From a checkpoint of a small transformer trained on Wikipedia: biases.
Each number is 500 + 50 x the weight over its row's rms, rounded and kept within 0 to 999. Layers, rows and columns count from 0. Numbers have three digits each. The size before them is the row's rms in percent of the matrix's.

# layer 10 attention query, 128x128, rms 0.244, rows 0-54, columns 0-127
094:453497426549484562492542509387579588386507453474488546530494458486517474482464461450506488477500417436494552461541474480528489508466500511497562563505541532536555566479576421499425497515376508541532500493545449496478524489506586544522474490533473596449575486442498482503413549414599434491490388502545432505369532568492436450508422527553431490489517560502571514547616430467517497582473
159:508538499462494538509502452385640491534485582469499476481444545562494555512499576469517471506485426476566538565522482506504406501592447462502510537509428487438522532525535475525500529493576391541470518451512496507433443423559521505555522499477537437526558506433484470456511608446542452587609410594436483463408563517579475550486582447522430552477454489476405596510506545538537517537566
098:429572559471611455503398515458503566588504498493494543541466438510561542494388390471527463568483458434500570513533503430521584486484480435459503468587565360516463537532538500455548525514493570394496478515573567514472476498572577479486464440533592542513529563556514401569430454478428497539442506524500454532514516516637467468475456538468494431482483459499509543460523472514507447541456
211:485412456478574500545528487483421519388507443516509550461480528432540431424488474494497479456490476461497497470512514592509552509472558525510515516513536468515553477436509546448442546498432654521579508533471517566569544600473482514456452495471500555433498521534595481471498503432566486473488493452509527498445455497444398450645391433396487468470544483462555336468494490454522541519432
091:516518533514460523558492414495507475387486414501449520487536481469460522559488462506618545479474529460448450585475457486521563478535419503570491479427524535496636408588493497535426565449488613544493562459464456497515544604507438524447461519365525490521548446457442500434405526561477602502503556434538477502403533481528569510497560488526473443500464500452489493486520528378559487484524
090:544482453432551547509472501458424443441507536515479417566515465426452466599486495429446548504395511514575424459547477517519482491563482472461455553483498408497498457459506375487526512520459562573600534523551428499525505460488512486510552508535490517517486471433444526529515565456496612510532541501555559499411627513558433551519541543355524555518586474468512487534508452507501637523578
102:454443504509474464477524578450394493486465439501555488543500460452462501480417512557502371533501549525431500555373527505521565522436385530533448512452495588504565522525465525542564505392460492500500430471515574524545562474439437473433615573422455519494485500490459494469411523439468420425405421481447593433520519500546476536511520442505493373490498571469536513484530524481530546512508
124:435413455516518562542556482442421507465466552518520470454599510450527476394516477579518453490474450505467517549551474542393524493515525580512548505450521465557592421445528483468529443503495610444570537557466533540514481601439509397420442552478497553430569481518468536508537532464514545508481462466486443471500480463493498471642366480459464516441475458417566491466544464407515534418505
112:538490483467478509489537487423424419412465385534461370454483591502524473444460574506553471470470478473494450483472460503506517585498500499523487595521542463561525450454561478512473553472480482506534542594536518501620459550433509489482524514444543495553510562587488475464469460540563521581366574503482416531521506446453462593582529479445492515594540542544560516411530473447511517372533
100:418503512436500424490438524497483582503515602477520464542403511458442505471471499600459576489472606539568550595585547523510500490548383566468474510521379504502454566500548520529487465661412558463449479419486413486455546469473464462508484504519517484512509584508445483461515445570509484457490471513521471520500485453554575453561502495538519442446522469576472422542456480515605407481509
087:413558535460577417498457525463452482503576452449469540507441485475467464460570537570515459510498519580526538570569575499438501541544495469513518537481548468469535494456530442453594496454484601458515532482513452471459516490513441486581502497562445546484476462490502461484423359536441544450469485483498657597535544429543616525441538493516390515501462508550592566458497416503497418532559
099:550501511574449501487484496486396540621657511401550530486511573541442534560456544478580476517569446489540498470452539477476514482452486448510391406509497478431456444476471527535525472518417465468497583493542446519500602495519549536464501466516486538512510570528585473577443463530435542482403421500542598543455486448511557416544469483503546420501495532560517536409545574466548501449562
100:469503509497586518490469509484435449469572474486406508538521466491514450484493407492436463557444558429467475479510481471594493458629563382532515444385535467550460575520504556571531464500443555431526426413425478449518382465446563551484521528443516460489500577485385496499496517534489499493465508438461578531432460494517488484520425457455376529466567501430448579553526523507554450483510
094:538513472472496496576522429494465513628493496546509444474494528431510528561506476449471568571455515597494537555423641543554471459603460472517466451434516497639519420474445530476431543528471455536473427518502469557441412489515471568592496472558476532468475404557480476505444474535527599520450493543500430512481492475437555554521539527518387481484452551430444479454433481586524525473567
104:445513547482427571507572470453557500553458470419468456606350482532470536487522529516477477558464530557516521376488470442425476515486479539472475475573501599423506481533561493446507450530407495510469495451500493447457518378560503469613420537452503474511543507477554446512502453569531469500502491476419546605493426587487436433510444505479522514508502396422518597430559451500517457532495
100:442523495464533493493375484501401490319461406489506491497472476517519546529424473507467466456404502461527424496458520475530525482498479457405541499488522476561630504459494464498575496493474519512489510495507453536664470541473554479513381550479462536581477535505582522520510466424524539528535426598515441386521559451466520471543455467466476522563530513463608457453543501522551534491530
095:556506441494546495483540543525464479399519447569510608463480521495465455513415458443469539478494458455475528450481525552480476553394526469492423502638501570462597403581497509540450438495487488434602431494618484514564488524547514537497552445535446528502487554523438510458541452405575524467513536421438449401485478432424452573464499463540434556445543445494439475494520459493578480453517
097:466494518390480573392483524437403511506538510563453460490443521471485524549498480577476510568446534459516560521524451564518480475518453400491637395462406480419510484508542511415549503449570492588544563596503595568500473464511427395439492480480446424456474479480433504492512515472544482539479484489561587509494473518464528422544491553443530483430545543471386540462520556498551477518441
099:583469528456512526519500511495445459466521475491522488580512575519533423521490518448489567432429337506489449486488521537515478523521609500557488459692529508566465535437509412581540517500476544476515564528555548576585550433553518469526505442529416537533503516517519502651487567618608479466474459545462521600500476452551451520465484454448512485531471502462485486524552493492481525538492
095:521580437602504497475582488443460461505503460451474526458539372416486393490508466522491450528550472505491488410526474535438487556537434614550462510575607462534583571384476507502575484467503466567452485574542452524500442388476545435452480510412483458544502580569563511502546532494520456514435580582460499496515529494442543446522514582500443435446497534509471462545529483476499431506568
106:539522488505478450517503458542455446581437523549480541492425487472497586488501506544508508553465504489503456497411521542508494492473496457434523483537505471495533616475441482417407470581496540484554369527563545507582491413449494611521514482608507397532566527511436536623527513479450543488471477502494575468496455547589555487420550600522535493500426546671510465444503479531460536523465
122:532531551488569535435504484475476451483577472563471495472462554527595513470494440461573477439538573494539512476465571639418529569504587499474486603557574422507526448464489518480512492333438521612532542622437507499567463522492573518423457549500531538529440542528528483477459502407495464509478527497539546509559463500510442395478472525480487495429484523411540443466446513485573485487430
120:533518522523474467559435485511437470400561492531436464489534505495605419483494422420453460491577429438514517469468520574503524534496590530477495478502482532522507432455537509520486451574586562512502501570525559470631515586498497569480487480407526536477525499499545478580507537353537505384463562464586463475496458381463437555605447554402478503522501567514530442483553528494510511488447
124:383406509478568483477510560602520538541507444508458490470554456465556544450574522492457590476501436503599447554482491482538524467520511421477498488497574496465552461416592529496440461515483444492491572506525551524492597578449526550525469540418507480483397503477537515513482487469621582468510544449538471443577569376501453528509491487426502479530607491479444534444426502463393485442433
093:549451506367446490551491494498488489539566483539483505505477461598477498424509554508573483465563567507500485476509550542552430417515483509519468430445471476582556443640508561534450491492472561471404465498470547501485450523520522468505411419516525558468530503510402518459567462585504466552519495472534472517395422442411424492426503568537563416587484446472525439527528507426410564437553
101:421576400389487457485551580477480533566545470474506461468594548484487486473450537473590518487562501506489525556538525521370517470547439522520453448463417562518572416556471537495535459559462551496474482409474576521452528557515449530610563635506488477501495526524557434481550515440557468519507422524481524493514441502470585448509423450477538503582466547446434521509452446572593447509541
093:506465489563457432504480434429487514513478521574513501457423472414559461530506456428474382575431483519461589538440522547464507530376504464397515511534564528553488494617548465503539479429503455474369430538508460462527479408516534520537520504453475487585426486437483512516560580544484591564483555550439478474518557505496519488493579479462468402455411475505404506486519552570528575499524
174:534568485562488445470461551554515400535406519453543522471484496506561516521493471425488552586521472518477566558457497456520553525498531522482450558489469470433490568508464432440526411545563381483563430432555428519417454395515493484606571506477485427512556541440438526557473540579535450440590542536470470482522483457587527597443574555547443575545521538515465573467528473581447503514474
101:600500469473512432435585401489557441514526455516519521506545496510474456525518428478494475522485429481516566441433476514501569436492446573582501496513524455465503428570578462499512510534475472492513495467536461565533428480504434524546558376496418566505515501470446530440511646475448495480590496494544457551513466484587521425372516498563480534569548573588403542467522486559446560574572
096:515531306526495495536526513518448438399454559533493507509513488468497541604547503414524413413450440535508477519530454556514528475482527520591481533557495391576471488473469584582531467607520526606538564411479505461536532545500482447462443436444486464574495420506492577483494511442508458522514552537488495452486583503424437447473537448522490487573513526524486516480455434498607516474579
102:483558487462332535490580566497538552524427539484460468568448616561472539510449493473490412496439500417502501466512519538430435607487499555411446521479465448487531548491577567533515525541545491564543419440553554475558473547482502495546529470536586519530525548494522477456482496477506581588521554469458500506407569412473534497538540454414468458535440451563528558540495534575478418503599
102:487530402533543475484484537472502474499442487468549524494538475570563543513473497477541684526536418506514446485430517490517563430484475596464402455436406520541548493401486516434475487565540513563499531474570436479530391421598546449548543404526475459442492497543542478491530479476524469499450554540456448547600416543514464513553483629493446530460499516515570522486546411519466491442503
099:643573464468528390537523531577522455531510432499487579547502576541438518580530524414436561579506503524479564600538520566434541470499487468564563507497530492431538466550519573543425417437565515379541533487469469423507453479488480488465461534525484450570532532390545480541514569538470450474560475533476515586518505431485555529509557455552454505426535541525531508475574460499391443483489
102:451465438515498437560514564521544472481485482453401504506612497504457454432581524490505502480536467592476458609579507501490468462484443505482622495482532525442565460443535603410504520397508468479542542375477600523573507498477568523469379467503498570527465413569513529523489540558566566470497432576533534558499539539452538526482473479547529451551532580523543526450490435467581439507467
088:395492444470457458481501394487572562519523510505577611578415517600551568418480573535456487527432500490506601582523512494447478461545491438465530426467508398458418522434548514425510432482547523552433512502528454490474499478453439496550489549448517496536475486562507519536574472499556505520529425556425581558482405481501556463566465484512573570407481571461527578445498504556486510566521
106:514443460460549605484538426481511376361540448556528456508553596452606460537529509505507460500557591412523594513550570510513525515484481474440475470493476591584533495512562501455468537402484601420536561547528506491542568411465499495493547498459484467417531547470496576429375503508457435530567514451483397525460541447542444546521504483469496505522493533553533450515481523494524465531459
108:381487460561560535468471512436543455420508437565405578554529559461459513536530605498575526492534526443541486488588567473507512535480553489564492464436515464477471433556507490482512595410575453518557527488386443579525479441438530437498519440471470465561535521519526467523507492481618529475513507499500577469507472540502530510454514503583508536506455361405503421431424509540537481403554
091:548494429461513527504535513478494472480448385486463500527524534506475430492522502401513514463537491448447464575432495528520572510553571501548561514509530479409482403441516408464480401411575495536504524548529522436503449471417563526513467467511575521546609382409452486447426452486446598577522449493394489493539515460378514491484481544539444555574472462554495527477563493395533510508471
179:510441494521548537556448483524471498382516443432548447513548568463518436494490503643529413457525440545480509501543420505481505500502539439523443473488463559475488484498591396569512540444455585464412442525453505452522529565464467578443399518529553509400525501527479553511597493481412519471575485572506465502364548407497509509523460516448438498528441545502501480588603439540513522471498
099:601559544470509488610523423564389512449443534512410534500549572592598437512531565486540565376514465388490460518579514504435474488519542529471530477479431460501539518482458472524462609510538581513538503527548437527505434471507528468383533444548480502411507454544489547505443473514441428527556570502558435436467558498390501496502497466488447596510569495517531449504553471486485479527522
106:429472622549477452530509480361542434530487395453508497530480512507440569557367535421514486436506497515524612574477557497522399497492483458482554485456433476511465479558495549509485527466527372489554495484517423439424459522505497551552621482572494470618505506481507470461538562533492493583584485514420509479518510522578473532511510572454547491447500444529418447535473549485467531555494
091:477454486457521561514487504553537502443543546488390502569491486498493538596621526361466577493523504433437576540582452528523533487394453533523467504382573489533484454500549447551506525474517447542484556539476513567475569639470459484423484544522501459534543503500440579399513455480471440448457484431558430523529530556425523511460502447524508529561524464453499492516557497471578518457621
094:571617578466518502501528566492468516437439496467439516420439548572535529510473409467504424502567501461464540556567370520585488402541481475557513505411603456475555589490538483498463497462484410481429473489520523479482533456542558565444510487512518491516527606490476528515560488553488529454472471442462554571382424439543506513504570530419586487484458572445547559411518496506511498470434
106:572492560517476452535524479524489495539444485474549516461457515442583586548356565538515512509503428456480545444444450588556429490424468511451440545430438450511539506524488498520554466559473428501523530423535384507498486389433474426546575484550486542538610462519460518550512550551406563448564493525550513507564483458487636543553516571479443534467497496470509487571433567551512457557517
099:554629548466495436498510541479480528515557438454561469531541412420460465595524428545537429550549426501557496526361536487438529444481452451618511507472528568494479498526479473556458530548553482468479442536497538495388509422462467493558389511575529544543460464419485605567518386515485456513463560505498524561435522523495537488445503532515453508454409541481533499568518513420432546508537
095:525564557500419389414469499436482529495577487471518564423448480461562548580548471611512602480471531559564585465427502540512494481545482486559538387485562472468486561539489495473539483564545472412462514437520589419500464499466455498540551484569486476470536509463446534396545511548563528517495410585511570475468457550507539572568565456551543442519472554551573476516474571544524553568538
091:473471559501549465463444543426421543511466473471441476510463483502459517565433454564428514514468437542478485487420536516487606565578499522507447465342513489469432423591527495456472474522499560495436483511514511575501559398497446494550478441551467483474448532443623461558463565556567556506515435552517478422457498556528489449469542464524522537483365581483483489488517559619536447453564
095:525508610533421433459454469539614544624525425383482541506492452525507598488490561463516447489531540477532558530445487506499564495486534508517439443469502447515482468521530489458502524455398470508457541463500468498523513439475368568510467575519484500617528640471584476536555489546495468470586435445465523470406413482504411479515562449517538510504528442456506463465425540536568525466452
094:571427570560530520525507538486450481586430566498514497390533516483529509537452521589545443509427480452391466534501492430493581546521528474495505538430476462598525384540461469514465512533607486470459517464574409489615541465493532462537471402531458487467454432483384489567464562499434517539490574457527459488494442515483379536560490508572498445387503494496478553544528491475455559530522
097:486451524495496453483448574481526542449571534469552496474422500480474504509511488611512571506489582511564482495482488487420506440585446523491377429499380528493531561521425517551501539562526548450586593549451557347561483442518541531450545502510433581496458498474419434526503496496534556467468529557531504544498575479509558573545470376524524576431485432530489554546528575536520545559542
109:443542448541560488519482531535517529585505490463352501533548510529456593514389456541539535486559589556523476491441493462479484468533447496517379471515507547426506452492505552476529507507443396516529517499478532529531559455495487505580546500525497519526424461494520470486512554618421484478343484546526573447542495519502524444507609467481550505550413483555532468437500443547477385609575
156:556550529579443485569443530555506523659425497451442519457553505493497569583490460475482509486515531501457506547474529481535459471623495513433557498467403508488468494493530433514589502512536418466432486406474470485440503453432508521645485460554493477559483531508457469486559472597396435467584488519501545496497498458494516475392603535584503577553593486550418506514482468552483511539518
105:463578487501457484379555480443487527546468537462555524475507444456530524534461595478447444494458485545543556527533523445477487447633532631546550442488472611529518590556569524521553497545468457527517462419563491557453516478537545468551501416554548449487476563518452442524385463476585484473550492493448484510478514429502573536580584482501541515494463469500351580583520501503472551538494
091:584591545562431588470484604492622526410424529541460485467472457477504504580532480535404513483542552461561483527530488462511421567464447475428531544508462421538471514422495578512482444483624392461493519476474446527504506524542516464528501486498518426585590507454454468479598411510568462460525480515521555560443397530512519586508446606517451491459503490468487480521421523518501553463507
091:514616437455522512412524502380448494436557562478564435477562434578559498434515466461505519629575581580524535443557491525500481563449505507512502568599602471464528555521495603460445522514442474516473530369569570489526558460509442435491413435487505511501482535518440442475553443523587493471456521510518501514577525487459522576507509493521498517477466512464438454477462428469548474561433
# layer 10 attention key, 128x128, rms 0.235, rows 0-53, columns 0-127
068:514432534557579546454450477441505471516494443420440515558458547469518506488518479604535487533549513547509518469468507540566550450460565387538587537536580497476546540580516533513452501556462447511466457668640517533529584469443491504556515556499570492460593558360493510459540453489490501537443511501489462424496534492564457443436416473497427499471515429454529512469530417481472492483428
066:509406492409574483427527461552429522452489516500487552588550526402594426563541547453470498439498455479539492472513585496528513502463506462515507535356553530517481522521504446570431532463474581409539529433544504502506470446415454491496455511521599550558543519505425512487529459469450481465511466423551473576466526412433386485470468462402564464572469431439490539450510532527607535490520
059:513511551547595470418470555532603490553480584555404475412529349547591506577359466534445551529574624604564541541482540492536485456542475512499429388458506523527509474540491463494480531509563489505469457510501579492466505442444471472485451484505469543441489447545422468546566510513524482440519489577498547535475541469505499484512474511634503442555567530551501474480506505492476533478435
062:524595445448430519491487471541504597554605487493488527603482501488613458547472426558569547551441508478577476461475474506491566496514504551527539473523487500469547557533477540421411564508525558631403494472564464577601453486423449561494475476455522513458484595518525628550488456516495423552471486507477547502393530480497493560518494540502567528512508417493505453508601489589473442508526
060:503521452550536466540523445531477545433516444554595478537576491438532579493430483555532451409469548463544477671542454480577521515535515573505527423512479486410545532511466511530391529544494543585547557503453588519584506460518527462504495453455527487442516500431489538428511529537413537537492520489503487482489544555554546428498503550510611505376495542534458376422466549428487528557514
067:574423484464446449507521447345447569430494540547499423572549482475395519531472514506450512574417484598571560501497446410557485427525509461454443413486571457528481458492462476579439483513521470523564509547534466516510573508537460457512542424529602520548492546439493426511550499513550531510516477555480511445441442522518493528489495620453584493492634465534510567427505486468524580493478
070:403564467512456561548513476509494571558512509532595546562493453461573541419514582556538528460520480603442431530524552398537525498550473570515555517544533537513430548496528461488499495478407472498507475565514596513493501506517514515430498546400583558552496441528543467457529510509394620360518481406615479473475445527517530495544465451529453551511567429524439476438512513499529569526549
067:523441525462507585409427434533419534428434559464529505528498504441563528447556516438513533478516510430479518526582567462469480486620449571477505518444462484611544428484580504533494453492531428422628536511502587566492437561393478413508486472590584552451577489472498484486583520503435555458445478527477411536533512528490495530608489508516436511499477504534502477466528418455543485483551
065:451442441468495511474441508457526552584512563438511437498526551514442508497516549583515529518406459522479389469550483482518522512514501611447561519448483432446414381549435503400559571510494414553504455528438545487613400452467507486531614480451450462532469463497487353561487522479496445589523562415535503553504434495492517464560543492417560498528484469480505471438549494520491488552488
069:469519515488586472481510489449378498474404554364495512463501529461510450519489434593564594422552522505569515587549511538480437565475511530475512566596464426466489486550556409467503481439477496511451471502448535409485498524530499550479446584492459446426520530550545464517435524549543635461506437416529432411488468468540473532430510493577538525553462441563543506485457490447563429547512
063:546526598430520648409448613469524561509535502534473558512498532472524424483434461471456576574510486589551436572534530557524436508482494453611487483508380433560535466528524498571489535413514470519494504474590481436472468436510486507559478488579415570509455468370461444500428502450397494515558435499500499441495531489494479399592538477508481500521459515528449486478508481467505533462499
064:427509467519503467517530390593470553436471527451487486442460488626492464537455560441580490539531433497634519449488491513439555586496491528502506514468490474472497579534496534485525457451523603506512548560522526542545543464498477497468467458515553523428483505463489463661414504560450383631446481508450521448408540421490497528474556472525485453466460519548512451467574495460565434500409
060:483501520500568535515534497511462484571450546449464495514476497482459570466446456563515559482484468468468567483487436542479515518573443471461441466483456508597530488440479549449441555645526449439463469513510481489546588483548505477523527528450618635475396494464464487419515484478604508517574504597491386495516522564487381543560457507441551450532525437481483559505435397479512424585468
073:487464492428444559484574572510553469458567610535537501546495615461502420567466509592376516565545571529537471470518521524430508564476430527450501540445526503503471541421471556492410490528480490526460518446579512570591452584505526541549425490552508487458453442465415467558445569365562475548482575533533440551525562525486496536547538562553462471561449525541525518534508514571559533528509
064:496515470468501629604446520508478479530538535477503572549505563521487452495567564502539562524517560501469518531516465523507467521499523395529467546539549456521493472543495542519578486574491532474437535460537519542518545509457498343558467539465578377514542513488569477496410495561561511582489495535428571508466523502401535562506407477475479518442673599494461484445484418492540560564544
067:492546573470540532570439513478473518555404490450508423485536471547603583494421542523484505576437602497522485461445564513547597535509531469446504461532425518475670414512469509564517510519476477463586563482461386566562539490485552471514548578475453497479598423474588525521512470477458515480519497484499490487416427553514533474483465535416521510506519531458613572520547551581506496537450
075:473566481536623445558412464512474525422494547483534625460373547516505511535397513550533473484532505405456512480529467597489491486462572487478492477524506565457496505450473486488508445476515481537614513635481574542624530504496412481546593491518525545471461574512474553529577553437466485525499519517484512494549483468530427510406536557537449472509539453532585519440472459518427576535423
068:434494457557498581491467549472400498550507461505440409480470440540480497535515527474556544505543387492513525457601518450537452445533445406469440465433497431381552557427555523422506475499443523589538446554535457549505464450514419509447491414517546439511467456522458444477451467383426544524499475603489491488492521447446540551528530540493556494450562535451507563427488621490507472493592
066:455522631465523487471496547561471500475591547479487514576478542504541493595522528553532517440447517458578475507472443429567504502414540591480544445485458454438530446575463445476548496469509489414467512454493437401507511545485545526510546541470457531537492535456542458507605401501599547468508458504454498500542324541452514593555542538466473428549553465528622443436494490492554528459475
063:521478559536586496524431483517557496516492467455578577585478451448522396372569509537375593494546484499554459464499542479536520494571617561578522505550522509452605443520498497495477516550551535512493564601573428490553446475426563547486492567486537586572536523484530550529493533441454493457398604542499495483552557527480497475516522526533504431477517541512507460510552415482583421477513
067:497627505457494495513488468513561439424520554527474579540421422444513626511533500461502511517515529476473491530498575549498457460530416396403471530510452503568496402480462494428538521541407572492535463434460486463504572516485485478465479465577562416543442519529532530489531512482490450505464500504610475457432631583621501463548505474499478503575498457480590454451496540531595558449443
074:579515602499497470476519484545486481521608488551480569423472565515484537479466489429391460398492550621485505499420643615479550471534535471504523546475534544463481402513554516461569466524526560489536551510466454519494429526547527483410472545531596551516420572452459468465428508411508551512515453449627480520556514505499515456460467540535566499434508514539460464447460493402511517525531
060:440518413515496473558514455534484601511449460567422499518528507563509443543464411427439462466622451443371547559520450538621528564575456572481447552508590494487478438462562530489523545495499569537517521523490512467469508545509566489486506515502440496486550573421475504525515460515508494430493479444569556511607517400458489542412609514427529465518454461505537496493490544550569513483378
061:540518567488515491525534471571459456507534486543422506458505525465537536487637578527458567526403531512473481535489520547550590482584562413494507404407545444494516512370514576622428513511587549587504514519485552538430522500392516464478486478490526479516495498498516501542586500491400482531587504475551483482532473537537376455538487411470516494500507504404417453421421491490460505508475
065:482533417415525394614552462536595417429553553489509441393456535444528491484433520505447456509522463532533476403466571498528443514478535499430500506491395518504551379550519529521509444475427503513498445499480451534535502559559459483574440488517575463562451475518496423493562537470565492539539423437405451512522656448458492516511502503508524523548458548447494451494604482498522511433468
072:545527572399474542546483564531470512500466492452523434465434579510535516525413566558481495445560516534426455531617541536505455421605486534567439551492436560585544491519425423454499514435447470543460499446514543577506418535541545459516615569460392478524441594564491427456480498489547451508541487466423449536427423415482506528520518464481551471538483540472561466578530476515492473459548
068:532539401553456494472523483481561469535486518483483466520444483567530477435512493474501474439551622518373479544508549493440515539425386534532478521590504492533561445512384546505467454465527517414574507522537454516566447527511527537422601497481503448427326402471453533564574549536521548505519486563459499531485521507471491490473516587559526422500445563515450469448507596510501544434470
076:437507468629482535492506523442539461514492480399499578453499446600538497565477483462572414642600432483480408457519455531506573509469412593444581520511507465539434583495412461430491452446435432487505459402484457461521457508544498550584551469426476471492515490545475539549425486487497480487551455542513511434434454479540563503518476504510507505578491489440612516554443481552496505546533
069:629562552450453490472552478527627458527559461524535526440454514530464381569545505489481514516459483458553558533519422471491525480423561436416502533565482540634480459555559434426536589564472457603518494600521500472439399487447493429461537477509443561510489505452495459460509458490525518451557473490516522491487578426607485472520510464520547503468486497566542481455434407452491524581496
066:489491470536573461513505471598473499477497439525521507547472482502626498439574541549501480576514473476447521506505516528579526517517496583497548526559542462444446484550420545545476484537537440495428525504402442475536479506494555547555611442544403476523550578492471482463478353519496430478619516525503499441490517497559548506492383556495625500449446404618564547435513501510527510514568
061:498461554420388536534516589480592439493500463552492537551468496449602507516474434546422571530465453456436544565541469493415525462585520560552485465471511483391439510522524528499430547479509561435542474598453556434453550479458517371472441452535457557561490556437508505476466513512621563492569496512527543478440476478510534517483453445499479531618504584561535503477518541583508490509583
062:456533605434544516450498530501453419465454475512411411502416572457517435461538516521432515433468466497542427481472443577512540449460521477463416513529498519513586418368465506448566578437548564542587540520438505491517524465448593487496522577513490503438491527519545482470472633567497494437498521456461489553581512555511540564527483511539491444440549513526461625420451476515486539536584
071:574531523512473528556520553563486467511548541556543508592373543484503460524430496451557521437474545452546461429597488577564506504476542559519523413453606502467477489510545540484477542455502459441497481474457534513493427497493582414453486576482496493614489500458540505466505468519369531525455442520494401472532545513457465441532523431557488615519537531478524468558476411575408463596399
060:537559607567456528542534522579519437551442516492405455515510509516558422542505546439558509431558373495480420601474535442479480558511518463483537426558468472515484451520492491529528482492474448444534502561597526421488408504489533554462412525549488485478601448532473482511495503616571471509527568434407440538447410510443495472451479477460579449505529469461480410479502501441540566471397
067:439522463464502546454456452544562399505531487474573546512483446563503434502489452548524526534540518513471541501469506501497487508459501419501403586564493347511440471432609489504504542423553502586503524456522531565478585435529501488478442623524510494515459486558455469514585432536483507490493532515414568504421479475469424530514369393448511531569507547500400562549453497520491477529609
072:488517462511478530495579634482511528469552480494525561458442512516523437421478530488525508456426463461470514522473535592488531461502401505407600403476501437521545513482664570533481532548443503549518495473438533471557640524531468553515543413413469501552619533424439529503428543515407587478509472457544497500416528451455477492478506562535475464551476548551556482496475519528510441542551
072:389544466593492500379493475525571547487551520567483528407493506575480540519573496534507609531495506407512382501406542468554541578473474569522464479563404457450546477497521496492494573601461495504489475485525503393548440497535535476530610462525495489492497518561480463501506498508593536532484543537482561495514415484562466455469516530457571527491528438599499607529550531447387497449540
072:491459621547563551464543537471494554455431492453467577571591526561470477552502574446588517527548495440515515587498516488512623582446527495466545472485503460499478404498446445490562426550453487604538571386513504511527435507468478502480559476486522557444512514447489512485443538518509513525588474562502493424524541441381569506524478529529496556420494435550597423461546530481526442536399
053:523479466471499464505470455480505511500666534467575466471529398496477548585505476533551507553483514502391475457430539374607454509503559403386543475487505527454501496525539486402470505424491530518540505440473441508474562561501485514465491454526459584411520485466476519545436452500586470444590480594518548476541557509421451491480429372494483452525465547512463503532547458418526482578499
064:479547506513479465541539501495467498486524493461485482528479588444558413476436528501478512385515528371500518507497501480517486478523594542458479429505520532436499442433474580533508518432504536466554418536490564593609542501511469528491486517502476486490552556544512532377557525512476380555512543550577557475533437565506597517523433613385451517513590535543460398523504588510482398449495
072:436542537514434450498540484467499420420490416547550557430522563533418470507390491416467496398403532541479504476454520516494410452591449502535542522459472507508434570457516601434467483430495444574511479417549561487521484537503583537471502548506524458439442530426511526539563562559431565462565469506425477448496565553528523508410454579491453418542498416511567487464564484476458532561482
071:522406491490503477594622508512433565513564494502466495434517459407557614460499567466550542476523482484450520464484572436404524562423534547460555453482552425519510570465440483455609507440488492585482453534552474567584603498512500506494586442617491524433524495537583511402522517491503479528480473531493466545593509511448524499567486531481521440514479417491420486519546496463541559548581
064:457487447539527468501497504498483378466505525457460454499532404538615551510462403468520433395505424483496544607502516482499460472463485488492540447471558455569543437463502421437576543561569438444535544602434471530549521490524552506504461436500580534549436557414527474456529491576478569519558473370504595487518508485529462494524554537500569464551478524548500591452511415595497512567484
070:441529474459540502525582521498567547484570522464474452449492505531532546527429474579485454543434455539418522499460419442476419498471464407520464583539469438504566563540456450523552442484489521544523580534540515463461522462498505465471493470534502459452569416471453544485409551548471469480458444432595465414458437402535525523549513506439413550496537455429584570596533576465519373594473
065:439559502505483573510500520546480491417476400438597421507547491527475481461465410588542552561476445440570466567410520464414485551468575510503480521487550532582529517440461492540457495508501494534469513514375453502436576499491533473456468520529491475585429522526499459372551407499453543535636502445541433581618565500482541453480504449570456511539542521464559450519508517479424499512472
072:551532492503456470393417525507485442578547437474483481370494503525514483505529553568488537471561472533530560490520542395593571601444511524497543408502508445552470523458468443528448527478531500454501503508568568552571488565615482464519423457496484443403539548529481607449513460537522451488595486571468442459532497579517493515598555448509509446501478497424527562444612518546560475460550
071:551510516468512609471437503490477530401574509550497436530461444631428421476467449518511491436499571466507489482504463470491500618519555476481528447410505532492474458506494549421513515601518486473450453496558502551467518497516505420478483451512470443565486498459511426475477462440543506474435455521465474404541535513407407466385555439444505501517432583631498529422471566568471508493617
062:501512515543434437486456538459530548391507532557487540491621467407441461518556471530556521370507533534476517501549500517381620506620458560508543533528410475513527541444515478439564557501442566446533510507527642533563512457439536495527416536524463477581468534491541566460560444424520470461484463472515600505417479450506438440488499513457537524506480476510555509495547522459434526578457
071:446511528462512568510444510459468470540473452558458489364576560459521445580487438585402414494386531501474491485531444539490479471562473468536396509417496451481545462432461521505619531496606485430501526510488468487521468528505500478470492495472571599533413427401406558480474498502510460461385523501508477496497532445554478534481548492598470538385425507535513502514427486472471555521563
067:479512466435441473494604586483537480473476534552502424431452410539514485523561498501512534519425502521514556494491507516553625422482563486450377421492417543528511541484494563436459583453381514498549623504453553408508455503492519492433523575543535508572536505563622444595582479472531510466542544511553439512437491577514591478422519529536516485524451491462498547533500543513494546503542
063:453511534548473532594455449477511491428501497510467552473428425486494525544445444473514504518496439511495498627435462557508379610482520492517485489520579480430518462498529512506488516536507477509409470487471465527506516571491504521481465644429475491458557444578447526548375520529440407483568416451430438436559469550577561505552598579478434438447476500593525487483487548576537450529529
079:453485430467552467532421436407478547446488508514505505520518544489550550484493467557533508423571512439505466474562586527489469549662415565447538591518493562487579383507490535565524512566455496470497491481505590494576505561539510465541404472519545551562509606429484518489583408499525489499473526503547521446481466406503555541441523562472432584507526508591426462577474439512475482507444
059:559486530516519572473489433499458463516506536472560577549542528426550495477466459486473497444510481476474501430512458543523488569576508530527495472503473448398499454495482504489450487515569476572534423607431546537451589608462570532628513527434475472450489569491462486525479497465490533420596511573469580447558489478436523590483585550454514419495527588535533570573582465498610414511411
069:479511533545480504552385519570495447507459468572495524451583527569499509512509562534422570524398487432543491464485507525481439512534483528529437424537461530524534447431483530473562400496539599528521565469483557567524418523565558518597427458441455464581543443495474493467471455530508611497410425490527525513509507580566437487442548523468445462513403504384500597569516447432493494552549